config = dict(
    head_dim=32,
    vocab_size=8192,
    norm='rmsnorm',
    rope_base=1020.0,
    init_std_qkv=0.0861,
    init_std_o=0.0163,
    optimizer='muon_variant',
    warmup_steps=0,
    schedule='wsd',
    decay_fraction=0.866,
)
Each number is 50 + 15 x the weight over its row's rms, rounded and kept within 0 to 99. Layers, rows and columns count from 0. The size before them is the row's rms in percent of the matrix's.

# layer 7 MLP up, 256x64, rms 0.311, rows 82-136, columns 0-63
100:66 49 47 53 62 40 48 36 68 46 49 30 70 37 45 49 66 38 64 48 36 25 72 44 38 35 79 41 33 35 53 52 40 51 44 34 38 19 50 48 48 84 30 43 79 64 91 59 15 63 41 46 37 36 66 63 43 40 56 57 49 62 57 52
096:67 50 29 30 31 47 33 48 44 47 61 33 30 17 66 47 66 69 40 51 53 74 80 75 65 43 32 85 57 59 54 67 34 52 64 56 30 41 31 63 70 30 56 44 38 64 65 46 54 62 45 33 66 42 60 67 70 34 61 40 60 63 57 46
100:43 45 38 68 68 56 73 48 48 40 65 73 54 45 51 50 59 43 48 52 44 55 53 49 52 58 23 46 50 99 71 64 35 72 65 42 60 55 37 18 64 43 79 48 41 80 49 12 50 35 38 48 52 48 45 22 29 52 67 54 51 55 57 51
096:66 41 48 71 47 32 41 71 63 84 38 51 58 64 48 55 53 61 47 56 35 47 67 42 36 56 72 68 58 70 62 60 26 29 34 52 20 46 42 63 57 08 31 67 42 46 41 71 79 60 50 39 48 36 30 32 62 69 45 61 34 56 41 55
105:61 47 38 55 31 36 40 48 29 16 55 37 43 71 63 39 43 55 69 68 40 42 41 18 56 39 37 42 44 33 74 31 45 53 73 22 27 43 21 62 64 29 30 53 41 51 52 49 48 38 39 29 68 53 55 56 63 33 41 20 40 30 56 49
100:71 46 64 57 68 48 68 25 75 51 29 24 28 37 42 65 48 58 37 52 47 29 52 37 41 80 67 55 35 58 41 46 70 26 32 54 51 43 44 10 47 43 41 53 36 50 69 41 48 30 75 43 62 25 61 60 43 44 28 31 56 36 39 60
089:89 41 60 27 76 37 62 69 66 53 35 57 42 37 31 26 55 46 62 46 84 39 71 21 51 23 56 72 29 44 31 41 54 40 32 53 59 33 44 51 50 51 62 40 29 43 36 53 38 43 42 63 64 55 45 59 65 29 50 65 44 56 71 32
098:37 53 51 73 36 37 55 52 49 54 43 54 59 46 47 61 56 46 72 50 38 54 57 52 54 69 31 56 45 45 47 62 57 53 53 56 58 43 62 52 16 62 62 60 63 51 77 72 00 23 16 07 74 45 54 49 66 45 70 56 57 49 40 66
102:94 17 54 33 79 55 38 50 33 35 49 78 49 58 55 26 47 56 36 63 40 50 42 62 59 45 59 70 76 72 46 50 33 55 62 60 46 52 34 35 42 09 46 49 17 42 48 63 43 40 53 50 40 57 49 62 61 40 43 60 32 44 63 62
086:38 41 59 31 48 53 53 53 37 52 35 55 38 42 63 69 33 34 47 33 34 44 63 40 63 99 56 68 18 58 24 57 50 57 56 42 41 78 66 67 32 58 40 65 59 62 69 42 63 66 37 45 84 44 49 69 61 60 44 39 43 50 30 36
093:62 27 33 48 12 55 64 54 31 48 30 64 42 49 57 46 52 46 41 68 41 68 42 46 34 57 46 13 48 60 55 57 41 26 36 57 28 25 61 47 57 39 65 65 68 39 38 64 27 52 35 49 25 62 15 58 51 50 57 43 34 22 65 57
094:40 58 71 36 33 48 62 52 47 27 60 33 19 67 45 51 61 64 31 63 21 38 47 32 35 56 65 66 49 58 36 64 05 72 65 48 38 68 38 36 31 47 37 50 40 65 38 69 38 59 69 51 39 55 60 68 60 51 53 38 71 24 56 59
092:42 50 67 32 24 48 78 97 47 60 81 76 54 52 53 37 42 66 55 67 72 56 62 52 54 50 32 40 39 34 57 52 55 68 41 56 64 37 54 48 49 34 49 46 44 49 31 75 60 82 47 43 42 21 46 63 58 44 45 58 29 68 31 39
111:69 40 37 32 45 59 30 00 61 34 29 14 45 65 59 29 49 44 28 54 63 41 48 54 50 30 27 63 61 45 47 78 70 48 49 49 36 30 35 41 42 49 52 46 49 52 47 60 44 40 55 67 54 75 51 37 64 51 21 42 45 71 41 59
100:20 56 45 56 40 56 35 61 27 56 50 58 10 43 30 36 50 56 63 62 44 43 63 65 46 26 55 45 27 47 57 30 73 81 62 38 39 65 73 31 60 36 43 33 41 22 32 36 52 34 48 61 48 61 26 26 37 48 74 59 54 50 48 48
089:42 28 59 43 37 63 47 41 75 26 40 38 64 22 60 40 28 32 22 35 42 45 25 55 64 54 65 58 70 73 42 83 45 71 42 39 42 62 34 51 47 33 52 52 71 36 55 57 66 71 55 30 68 39 33 61 64 30 67 65 45 36 44 56
089:69 41 63 53 45 49 49 43 55 55 63 80 51 46 36 43 61 56 32 32 46 37 52 40 66 70 42 46 53 77 62 25 28 24 26 28 39 34 28 56 56 52 12 66 43 40 47 64 26 66 64 38 23 48 34 51 33 23 32 53 58 61 40 48
102:51 41 36 18 60 38 63 70 49 28 45 71 49 11 11 37 49 33 41 53 60 46 65 62 65 67 45 63 39 29 34 45 43 47 46 59 64 37 43 69 68 78 72 63 61 51 57 56 49 35 38 70 45 52 57 33 32 58 63 22 49 32 46 45
092:70 63 61 55 71 41 58 28 64 85 42 20 49 31 73 51 54 41 49 30 41 50 37 30 42 54 59 39 63 78 68 77 30 55 46 61 47 50 22 41 50 52 24 45 36 55 86 50 58 70 49 24 43 55 50 65 68 47 42 54 57 34 62 50
109:49 56 38 43 36 48 30 44 33 56 51 54 37 43 64 51 28 46 83 64 46 53 58 77 51 45 60 70 80 46 46 66 66 52 73 35 35 73 64 30 78 55 57 41 20 36 33 30 64 51 47 66 41 52 44 62 39 65 33 79 74 29 51 63
102:38 48 73 69 33 43 47 68 21 47 35 43 28 54 58 55 63 73 45 56 43 47 57 55 67 55 61 58 39 46 33 27 54 46 39 58 37 16 28 44 73 66 64 68 53 53 56 34 96 43 49 61 78 65 56 48 51 54 60 62 49 28 60 21
096:56 53 64 61 58 51 43 69 72 55 72 69 55 51 35 44 32 47 36 53 24 56 64 53 52 53 35 58 61 31 69 38 51 62 40 46 33 30 28 71 42 75 49 33 42 38 50 50 46 76 47 86 59 37 24 61 84 50 52 79 28 72 51 60
088:12 55 64 61 43 43 54 44 19 41 46 43 33 66 51 79 38 63 57 56 38 40 38 61 56 81 44 56 31 70 38 31 51 67 31 55 34 70 55 38 42 65 69 25 70 52 47 60 49 40 69 50 82 38 60 63 64 41 54 52 44 15 55 49
099:39 54 47 55 37 61 38 42 47 57 46 38 51 65 49 41 86 53 55 67 47 53 44 50 25 56 66 44 28 36 52 61 53 61 75 65 16 63 52 40 30 45 49 74 47 58 61 45 20 63 72 69 85 37 72 79 65 76 42 59 33 59 38 55
111:53 42 54 08 59 80 40 17 34 39 54 35 46 29 25 48 43 42 45 57 56 33 58 72 23 28 63 25 51 56 48 38 48 72 23 69 46 59 64 45 53 39 68 60 50 90 58 48 65 45 45 41 47 44 24 44 47 47 49 44 48 56 42 45
090:34 67 60 63 66 69 62 47 48 43 79 43 35 71 63 41 64 57 65 68 47 49 48 33 52 43 56 21 52 49 54 26 32 32 61 39 80 47 45 53 65 63 31 83 64 65 65 42 23 80 42 42 76 61 57 53 48 33 57 28 60 39 49 36
099:15 43 55 51 60 59 82 45 50 57 58 36 72 55 33 49 71 47 84 68 46 72 44 61 41 29 36 43 48 33 83 47 51 59 46 55 60 61 65 42 56 22 50 35 40 45 40 34 41 32 36 30 49 37 32 58 46 22 31 62 81 50 63 56
093:42 63 51 56 68 58 16 39 31 59 45 46 65 42 57 51 37 79 46 44 71 42 50 41 45 49 57 50 48 61 19 60 59 38 49 52 39 32 53 42 49 48 52 56 59 62 38 60 17 35 24 46 21 79 87 46 64 78 46 46 74 27 35 59
102:67 46 28 49 22 35 52 40 32 50 62 37 59 48 46 32 65 55 44 55 34 50 59 30 50 32 66 32 36 66 50 45 35 32 28 68 43 42 17 24 22 39 38 58 65 54 41 62 36 84 58 65 61 58 45 35 61 33 45 23 61 77 57 41
100:61 41 27 57 43 58 57 41 36 49 83 43 32 54 42 64 52 73 53 28 59 34 39 61 41 43 54 82 45 31 58 64 47 54 74 60 85 42 52 26 33 53 45 46 21 48 80 19 72 44 48 70 32 58 40 49 56 49 73 63 43 39 56 47
097:56 46 40 49 57 35 60 62 55 38 47 57 48 13 52 59 42 52 72 34 57 52 64 49 58 77 22 66 79 29 55 28 31 61 22 62 38 63 56 63 61 58 50 29 64 63 77 39 53 35 71 46 50 41 46 61 22 72 51 64 22 49 46 71
095:60 30 41 74 38 44 28 29 37 21 74 43 53 44 51 52 31 79 48 53 62 55 63 60 43 37 37 41 60 50 49 45 16 88 63 52 42 33 44 56 61 50 39 09 44 55 37 37 50 45 43 16 28 57 50 48 57 60 36 68 54 50 65 46
107:56 71 57 59 66 32 59 55 61 50 19 22 20 53 45 60 58 59 61 39 63 36 66 48 74 56 45 49 66 61 23 45 51 65 50 43 36 39 66 54 62 64 77 51 43 55 56 38 65 82 55 63 91 34 58 46 59 51 70 37 43 54 81 54
090:40 60 55 45 49 42 81 34 43 58 26 70 50 34 45 55 75 61 52 46 66 47 59 37 50 80 27 54 50 58 69 66 80 58 23 48 16 46 75 57 56 47 51 56 54 73 40 45 66 23 67 23 46 35 40 25 33 34 66 41 44 52 50 52
097:23 78 54 23 59 66 47 33 65 65 64 63 66 60 33 56 65 33 46 53 38 45 61 41 47 66 44 36 49 33 83 54 59 11 71 51 59 44 61 64 57 51 42 50 44 53 46 22 37 25 57 67 43 31 56 40 51 78 58 71 61 38 44 28
099:69 59 40 82 43 76 55 70 68 40 77 63 60 49 60 59 44 52 42 50 45 58 50 65 61 22 52 52 42 28 39 77 46 51 49 33 78 37 61 50 61 49 56 59 31 64 50 43 62 83 36 61 42 46 75 81 60 65 70 79 57 35 52 57
109:57 26 53 45 60 64 51 24 67 35 54 69 67 24 48 64 22 44 10 45 47 50 32 59 25 58 58 30 62 40 75 54 39 55 62 39 58 45 38 51 77 49 51 32 46 46 75 35 72 50 29 57 50 25 79 66 60 39 52 45 50 52 42 67
102:37 47 48 36 76 43 54 58 33 56 45 39 54 54 42 70 69 84 66 62 43 43 76 50 33 69 41 39 70 56 76 30 46 45 58 67 32 44 13 48 51 67 17 70 38 48 46 31 49 58 76 61 50 37 65 70 54 47 38 56 69 53 46 27
101:59 56 58 57 45 74 35 29 42 44 06 40 47 74 55 62 62 54 42 49 38 24 53 80 45 65 45 51 49 47 51 57 57 61 57 43 30 31 49 41 08 44 63 51 59 51 54 50 08 61 29 48 28 32 40 43 58 41 62 63 57 68 67 39
103:50 32 48 25 39 59 65 39 46 63 58 46 57 51 67 43 20 41 56 43 19 21 38 44 61 31 37 57 35 42 42 27 49 44 62 57 48 50 88 57 37 58 53 55 46 52 67 59 49 62 19 70 63 30 50 44 78 17 48 70 27 39 40 61
080:66 45 65 73 55 31 47 56 37 75 45 49 68 59 56 35 55 59 19 69 54 62 09 43 63 60 53 41 47 91 29 45 40 47 32 68 41 48 31 43 37 33 30 83 43 43 50 47 40 58 43 48 28 69 44 46 48 54 30 51 58 24 54 46
077:47 22 73 62 49 49 47 52 69 66 69 57 53 44 80 57 60 56 28 39 39 60 39 45 49 87 23 63 39 51 25 41 72 69 31 43 33 65 49 52 41 66 29 43 63 44 68 38 61 42 35 45 70 52 50 55 25 27 47 52 55 73 25 65
105:36 46 25 35 38 76 65 40 53 45 45 56 61 16 45 47 42 44 61 46 37 46 72 86 29 42 39 44 48 45 25 70 45 72 49 43 53 64 49 66 37 67 60 38 41 73 42 22 64 61 61 72 53 63 50 53 70 52 41 35 42 87 40 72
088:22 51 43 63 64 22 91 22 40 20 49 47 54 41 52 54 49 52 50 60 42 80 64 44 55 67 55 50 51 64 66 86 35 43 39 36 48 50 47 46 54 58 44 29 63 25 58 52 43 46 45 20 38 58 50 58 65 31 80 57 26 45 44 56
094:54 56 65 49 42 38 38 58 44 39 25 53 46 37 58 36 64 50 32 65 53 32 68 38 71 47 31 59 44 39 58 27 44 35 50 41 35 33 36 66 82 58 59 45 77 63 53 75 54 70 48 24 62 50 26 37 24 40 43 53 70 74 76 79
102:41 28 62 46 79 69 32 34 47 45 65 32 34 48 39 32 53 21 55 68 45 62 43 59 34 42 60 55 36 47 24 63 72 48 55 16 52 41 40 78 63 42 64 43 53 70 54 51 58 82 69 68 68 37 63 61 56 40 62 48 34 23 65 57
106:48 39 59 32 54 28 64 29 42 56 24 69 52 13 33 26 58 50 23 57 68 45 55 56 43 34 45 44 53 54 49 68 82 55 50 37 17 52 25 59 67 66 60 45 50 72 34 23 35 38 52 44 52 44 61 49 47 62 56 72 44 69 31 36
103:44 25 43 79 42 72 79 34 44 59 59 63 62 48 75 56 58 54 66 66 20 41 44 54 59 37 65 47 47 44 49 60 59 66 31 67 18 38 56 40 20 45 61 58 56 68 53 55 69 43 40 57 24 50 67 63 47 63 65 50 36 60 72 18
094:62 37 50 58 39 61 72 51 47 38 32 43 55 56 65 78 36 72 39 36 31 16 37 48 54 66 47 82 48 44 52 45 69 62 37 38 58 52 65 67 46 73 62 48 41 56 49 55 49 43 31 26 62 56 39 66 20 89 41 65 60 41 31 73
108:55 75 81 52 42 27 60 45 48 49 37 39 30 63 41 35 69 32 62 31 52 27 66 29 26 31 54 58 83 51 48 51 39 36 44 52 61 53 35 45 56 43 38 49 40 74 38 55 56 49 62 39 53 35 06 40 67 43 50 34 58 83 65 61
095:36 55 66 27 36 62 58 67 51 39 63 32 21 77 50 33 56 46 45 56 59 34 61 54 42 25 67 69 43 46 37 31 02 70 45 57 46 58 66 37 33 42 77 66 48 58 73 51 54 68 57 44 71 75 46 52 55 48 32 65 43 42 52 72
090:38 53 70 68 62 71 50 59 87 39 71 61 69 42 57 45 64 39 52 69 62 62 42 66 51 57 37 61 45 57 77 50 72 50 46 10 23 67 63 54 39 24 44 50 59 46 39 70 42 58 39 84 44 40 40 65 56 26 46 50 68 49 33 44
089:75 53 43 26 43 62 41 40 41 24 40 59 54 60 27 57 53 25 13 41 38 40 53 65 44 64 67 49 42 20 24 24 51 76 75 54 67 52 58 67 38 43 41 71 59 66 32 31 64 48 30 51 34 40 28 53 37 49 50 61 39 44 45 39
094:37 64 42 88 52 47 63 32 44 71 64 62 51 61 38 31 34 65 42 51 35 49 47 47 60 57 58 39 31 60 39 45 65 44 55 56 62 34 31 40 54 65 44 77 86 29 65 62 45 50 57 67 56 65 68 40 19 62 57 15 68 67 29 42
091:63 47 53 22 82 74 69 44 58 48 57 51 39 76 56 54 38 46 61 47 49 44 40 50 12 36 42 73 58 55 61 34 55 60 41 43 77 81 58 64 66 55 37 30 55 22 41 47 59 40 47 36 64 51 53 56 64 54 40 65 85 21 37 36
# layer 7 MLP down (transposed), 256x64, rms 0.14, rows 82-135, columns 0-63
099:34 22 44 44 30 68 54 56 13 59 69 77 38 86 66 48 42 80 58 46 59 57 43 40 62 54 43 41 52 33 44 32 66 46 63 65 59 78 51 55 48 38 42 51 46 37 18 68 57 39 42 38 48 59 31 26 25 55 54 57 25 47 56 49
090:18 57 47 50 60 36 54 56 32 46 81 35 58 47 48 63 44 64 87 62 74 59 35 53 36 34 25 45 55 53 80 26 62 65 53 38 36 36 54 70 33 66 53 38 42 32 48 61 53 56 57 52 25 54 49 12 52 35 44 53 69 67 51 70
105:51 53 60 51 46 47 27 30 20 45 54 21 36 49 69 53 35 26 22 62 54 27 35 64 51 32 60 50 56 47 55 50 58 55 38 48 29 61 34 35 31 55 27 84 57 28 43 86 53 75 67 44 62 58 42 51 69 65 57 51 38 63 51 29
097:41 45 52 15 47 80 69 27 44 36 76 68 76 56 39 53 40 59 22 38 54 54 58 61 69 39 33 57 30 33 27 53 45 64 60 41 40 58 51 41 45 57 50 57 29 51 31 41 27 30 41 68 32 51 53 54 50 50 95 36 50 48 42 38
103:38 67 61 25 54 68 54 54 61 40 37 62 41 45 68 61 31 24 60 47 52 67 62 61 65 43 44 63 61 47 87 48 71 74 41 52 26 57 76 36 31 50 53 33 68 51 81 54 35 38 53 74 22 49 33 53 44 48 72 62 55 29 38 40
105:63 31 30 59 36 48 24 50 48 26 84 59 59 79 43 46 38 42 23 59 58 59 32 10 75 70 41 60 47 68 55 58 40 47 47 45 69 65 62 46 49 37 51 53 39 63 35 53 42 61 36 51 40 49 41 41 50 55 48 32 09 70 49 68
094:31 48 49 67 33 71 42 48 55 56 43 31 67 56 53 43 39 44 48 30 20 75 22 64 44 57 15 33 39 63 74 38 45 55 44 64 36 44 43 50 32 69 34 39 84 72 66 58 52 62 63 50 48 57 58 69 50 62 20 47 59 59 36 75
092:66 63 29 61 36 86 73 45 36 22 41 48 70 56 39 59 45 39 34 47 46 48 46 41 43 49 32 36 46 41 63 69 37 52 55 12 53 56 58 65 55 74 33 56 61 68 72 57 53 61 60 60 39 81 57 39 53 60 42 32 76 17 63 48
088:16 66 31 54 13 44 48 29 40 58 68 34 57 26 64 54 43 48 37 36 54 63 30 80 74 43 36 36 23 63 79 50 46 41 42 61 48 53 42 64 44 39 67 40 52 50 35 62 48 40 41 34 53 64 40 24 52 42 77 36 58 65 33 41
092:38 60 49 42 64 57 56 44 54 33 70 41 66 76 41 59 64 34 35 62 50 80 46 31 66 70 58 25 46 68 34 54 66 63 49 68 50 50 64 76 36 37 40 23 50 24 38 67 49 96 72 42 38 68 37 50 52 63 51 46 51 68 58 43
096:40 60 67 46 56 81 26 35 70 38 60 43 52 52 50 67 42 66 73 49 46 30 52 42 66 58 61 70 55 56 54 74 61 88 64 50 70 57 45 61 22 54 71 18 51 65 31 43 54 32 44 39 41 51 65 35 48 59 45 52 71 59 29 18
098:56 32 44 66 58 60 45 50 52 55 45 64 74 54 44 62 38 26 66 36 80 64 47 57 68 42 49 09 52 52 55 20 69 42 38 69 76 47 73 70 49 39 75 47 55 29 47 35 53 54 46 61 66 39 44 20 31 46 66 36 30 70 43 47
097:61 34 23 38 52 56 39 00 35 34 38 31 31 54 44 39 36 44 47 26 32 56 41 50 48 37 52 47 54 64 50 65 50 57 63 68 47 58 40 65 68 74 38 54 43 49 79 42 62 30 62 59 50 83 58 47 33 55 35 33 68 35 66 61
108:81 60 39 37 44 51 67 56 60 48 65 52 48 37 33 61 42 55 60 33 66 50 99 46 62 69 38 33 34 63 42 30 59 41 59 67 76 64 63 60 58 69 78 53 70 43 56 54 55 69 45 36 67 61 44 69 62 34 63 23 40 29 55 45
098:75 57 40 61 50 31 49 36 56 43 55 42 99 67 65 54 58 39 56 42 61 68 31 31 66 51 54 63 43 72 36 70 32 33 26 85 61 54 34 50 50 48 74 50 57 53 53 69 42 63 53 37 40 32 50 81 52 65 42 33 48 60 53 40
094:59 81 57 44 74 78 46 66 45 56 45 32 73 61 52 41 27 85 42 46 64 48 65 41 47 59 68 35 49 80 46 62 54 73 45 56 40 64 69 38 45 54 59 21 33 58 26 52 38 27 66 37 68 51 53 25 36 54 56 43 65 66 53 69
089:57 70 25 51 48 72 34 56 57 10 18 46 65 70 49 64 46 58 63 79 40 40 69 45 49 38 60 40 42 45 44 44 42 46 40 44 76 54 81 43 63 36 66 42 57 58 65 48 56 44 50 64 47 21 35 77 40 21 55 34 36 31 59 42
102:74 76 60 97 69 40 46 52 67 69 32 37 80 54 56 62 30 65 78 71 54 47 36 35 47 59 45 36 63 85 64 48 57 64 42 75 51 51 52 33 60 47 40 62 35 49 42 62 44 71 65 49 51 51 39 58 54 56 30 39 64 52 41 40
101:48 62 36 57 26 31 42 45 41 25 31 73 57 68 53 54 58 71 36 49 29 23 43 44 64 44 54 42 57 59 30 48 45 50 42 58 42 34 58 59 36 22 43 15 26 63 49 71 54 60 58 41 42 05 48 65 63 50 32 35 36 36 68 51
105:71 76 45 36 44 53 43 27 64 49 30 36 52 49 65 60 41 64 56 32 48 42 63 52 49 50 35 56 67 47 41 05 72 46 37 57 41 61 28 52 37 44 25 38 58 58 56 56 36 53 45 30 70 35 41 44 13 41 44 45 13 26 53 31
091:69 48 49 70 57 57 45 36 53 35 61 68 31 51 52 72 80 47 46 44 47 46 56 35 68 38 44 69 30 41 59 71 52 56 73 42 28 46 65 57 34 18 64 06 23 54 57 38 40 52 36 52 34 53 45 66 58 40 46 73 51 24 72 39
111:50 44 40 30 11 38 51 49 00 60 63 49 63 34 70 77 42 40 45 35 33 63 54 43 55 58 49 41 47 68 63 59 54 34 65 29 37 43 52 29 45 42 58 47 57 63 53 43 68 58 36 40 42 41 86 59 55 56 61 42 75 36 65 42
087:18 48 66 61 29 34 46 51 35 46 46 62 60 89 69 53 38 58 36 41 66 55 39 38 62 75 22 43 43 69 16 62 53 68 30 73 53 71 64 60 47 55 49 32 66 48 50 30 42 45 56 53 55 49 58 56 42 43 55 34 10 66 61 49
098:62 55 50 63 78 45 46 70 48 61 73 45 63 48 48 76 38 53 47 34 71 79 52 35 72 19 67 51 71 51 49 44 44 42 43 42 65 32 41 44 51 60 50 24 42 29 48 33 79 51 35 61 13 65 28 25 52 30 58 65 54 57 43 53
109:57 56 72 89 44 42 60 59 68 64 65 49 36 54 52 52 57 89 54 66 44 66 34 37 62 84 49 65 38 74 48 48 33 61 41 33 55 32 54 57 26 39 77 65 57 43 64 60 74 47 31 57 51 19 36 51 60 42 40 33 58 43 63 60
096:40 56 52 37 46 50 47 32 79 52 22 81 49 37 48 28 63 38 50 34 45 50 67 74 31 71 29 81 64 44 63 27 67 45 45 54 28 39 64 37 55 36 64 41 63 59 47 68 33 67 45 41 70 38 44 52 37 30 45 82 56 68 42 62
096:63 44 27 21 65 22 53 43 42 40 40 79 50 52 54 62 45 35 03 58 37 32 54 46 21 66 49 54 46 78 56 70 55 78 42 38 42 49 55 32 41 56 59 49 44 52 65 45 53 74 53 75 61 54 59 52 69 64 64 32 36 39 29 51
102:40 25 58 17 68 48 78 56 31 41 31 68 88 49 49 52 59 61 39 24 69 30 65 41 64 35 44 67 63 66 45 46 35 58 54 43 69 48 63 50 59 27 36 60 50 26 35 53 80 51 54 75 67 46 49 67 38 33 48 45 61 60 51 63
107:29 47 72 52 65 70 49 71 73 51 52 53 50 62 53 50 52 36 54 43 43 66 57 56 76 56 43 42 53 14 49 53 52 52 73 46 68 43 76 70 58 70 35 43 33 48 52 33 29 09 60 26 47 36 70 71 34 60 70 71 55 32 37 59
095:49 67 65 26 51 58 23 66 63 30 58 56 37 40 56 43 60 36 32 73 36 45 52 55 82 45 70 31 58 42 29 30 44 57 46 48 37 62 60 55 60 71 55 43 74 53 14 69 41 25 60 59 65 79 63 31 35 55 39 65 61 58 33 57
092:77 44 50 49 49 47 49 41 47 67 77 33 52 54 66 58 52 63 42 46 59 52 48 33 52 43 55 53 59 41 44 54 28 56 30 84 55 35 57 34 40 37 70 74 46 64 84 44 29 56 47 57 41 65 27 98 68 53 26 53 27 60 63 35
101:59 76 67 63 73 50 53 64 73 79 32 46 64 56 61 47 67 32 32 27 61 60 55 41 53 34 33 49 57 60 66 50 72 53 56 54 44 79 56 29 27 63 72 63 44 53 30 50 23 48 65 73 69 60 47 65 52 27 68 32 57 67 36 59
103:19 40 63 41 58 58 39 49 09 49 58 75 60 56 35 55 58 42 52 69 28 56 40 42 38 47 44 15 45 49 44 44 35 42 45 58 52 39 65 49 17 47 32 36 37 55 36 22 66 30 42 50 40 61 20 46 66 65 67 63 47 74 36 32
093:44 79 52 54 50 44 61 51 49 65 53 85 35 31 48 56 53 43 68 29 35 54 29 85 36 45 78 63 43 54 46 64 48 64 48 23 43 56 25 49 63 35 57 53 56 51 48 88 60 58 29 59 44 52 39 75 53 74 48 67 64 24 57 65
101:67 28 64 70 33 40 51 46 48 47 36 23 47 30 81 70 47 63 23 41 48 68 51 75 59 65 50 68 33 58 46 46 45 52 36 51 45 68 51 45 12 35 48 45 57 42 34 72 29 49 32 33 59 55 46 37 31 43 69 38 38 32 41 82
104:61 42 69 27 61 49 62 66 45 36 30 43 40 42 38 45 44 46 58 37 62 38 34 40 53 73 34 59 57 63 66 28 49 60 40 63 32 58 22 35 42 43 64 41 77 34 59 45 45 31 67 39 60 60 33 21 32 33 39 07 69 59 71 63
106:60 35 51 54 66 79 78 31 44 60 77 52 70 31 74 77 52 54 43 34 51 31 51 72 42 65 57 43 65 72 61 48 59 41 49 23 58 61 30 68 63 45 35 71 32 65 85 56 57 59 36 33 50 51 56 29 73 51 55 39 54 56 66 59
098:30 45 46 50 37 59 52 48 63 54 31 43 26 66 61 34 49 24 26 70 25 46 30 67 71 37 54 67 45 49 56 37 51 58 58 52 81 73 47 34 48 32 81 63 74 42 22 44 61 38 41 52 64 55 18 39 49 50 69 41 61 28 61 51
103:47 36 57 60 39 52 38 38 53 53 90 25 55 52 61 49 52 46 42 64 37 83 62 44 73 40 63 47 39 82 37 43 73 49 69 42 74 78 52 50 70 35 47 50 39 81 46 48 72 39 63 42 75 76 53 54 46 54 56 28 41 29 55 58
099:22 56 51 73 71 47 56 47 47 68 27 42 64 33 43 34 42 37 08 37 33 62 54 30 68 71 43 39 34 61 49 59 54 51 64 45 36 43 56 41 64 21 42 18 60 36 40 69 34 46 70 35 44 51 48 35 46 55 59 48 70 75 52 74
085:32 45 68 30 42 87 37 47 44 17 41 60 59 39 65 53 47 57 66 51 43 46 72 85 42 44 46 54 66 13 57 51 60 60 73 53 81 56 61 62 56 58 49 34 70 55 59 51 63 15 52 63 63 31 69 34 39 51 61 39 47 44 37 51
090:68 74 48 28 64 45 57 25 63 53 31 81 81 59 49 45 36 66 43 62 54 73 48 19 45 27 43 46 41 85 52 34 29 65 49 50 53 38 57 54 40 48 33 46 47 39 55 27 77 66 50 57 31 60 32 39 69 57 36 49 53 57 74 51
106:52 57 50 61 34 32 37 54 39 39 45 42 48 84 56 32 69 37 28 51 24 17 30 61 56 54 54 58 42 54 67 67 39 37 37 43 26 55 51 38 51 77 45 65 39 49 57 86 35 58 48 42 34 34 41 34 81 29 26 57 72 52 51 50
095:44 44 42 26 44 50 38 53 71 56 62 56 36 48 53 20 62 31 52 37 70 33 22 53 33 58 56 34 34 37 52 45 51 33 44 52 61 52 39 70 43 68 43 56 66 79 62 35 45 69 39 52 52 60 49 15 21 85 56 45 77 43 40 24
104:53 59 69 48 57 52 61 36 57 73 67 57 57 50 41 73 27 68 77 43 54 73 41 59 39 43 63 42 53 41 42 52 51 72 50 59 63 69 64 19 24 47 24 42 25 32 30 47 30 44 40 77 50 61 59 90 56 47 49 52 64 31 29 46
100:60 55 53 45 30 34 72 63 61 41 62 57 49 50 49 39 43 44 25 37 55 49 58 37 43 44 46 32 41 40 55 82 42 59 80 66 58 40 60 42 53 37 36 66 53 26 53 62 32 45 26 65 77 66 17 57 48 81 30 59 87 40 32 63
101:53 53 44 65 52 50 50 40 51 52 51 67 47 71 39 78 38 48 50 36 84 48 32 60 48 20 47 43 31 50 38 58 61 39 46 20 49 46 48 48 61 48 42 47 56 01 50 53 49 72 70 63 32 85 63 45 55 77 40 78 51 48 59 26
098:48 55 50 47 47 26 41 69 54 54 64 47 47 53 30 57 48 29 14 38 84 74 52 41 42 40 43 27 46 51 39 35 46 41 47 38 68 67 47 78 66 24 38 38 59 45 39 58 21 70 50 44 64 69 43 60 55 30 37 26 52 37 26 75
094:45 29 67 42 58 40 63 64 40 55 42 59 56 48 34 80 34 55 47 43 26 46 32 62 26 15 55 80 42 66 67 44 46 41 38 37 51 52 43 58 41 34 40 25 68 27 18 64 54 52 32 58 46 33 58 38 49 64 57 85 29 47 64 39
099:58 28 65 36 59 43 59 51 61 56 29 27 63 35 58 23 34 53 65 62 62 57 54 69 48 56 44 38 16 63 56 46 67 67 38 36 70 53 63 73 52 80 39 72 57 48 82 39 52 52 47 44 45 29 61 50 25 40 64 55 80 32 36 69
098:66 54 38 66 77 25 34 50 51 61 41 81 58 47 43 53 60 96 64 68 41 71 58 45 72 56 50 16 40 50 50 61 76 27 70 76 55 42 45 61 45 51 36 55 36 52 33 62 46 43 40 59 55 33 46 36 34 60 53 50 68 58 33 35
101:52 35 57 37 51 35 29 49 17 55 31 43 26 67 46 68 43 76 40 36 28 41 65 27 61 42 59 43 84 49 32 29 40 37 48 73 30 34 50 61 67 67 28 52 35 23 47 48 58 36 67 47 55 61 64 51 29 74 34 55 42 46 57 49
094:37 71 32 64 59 51 52 43 49 49 47 41 41 62 69 51 53 39 95 70 56 48 34 61 65 36 57 42 61 59 57 66 62 60 41 26 49 47 10 21 72 27 65 46 29 24 53 71 42 65 54 54 67 56 47 36 56 49 18 41 45 67 53 48
107:93 50 39 25 28 28 51 61 75 42 30 44 44 61 56 54 49 37 41 53 55 50 56 32 67 55 42 56 79 59 58 43 44 52 02 49 53 63 50 71 27 54 37 45 45 59 51 51 58 47 52 45 45 29 27 76 78 29 54 36 49 68 49 47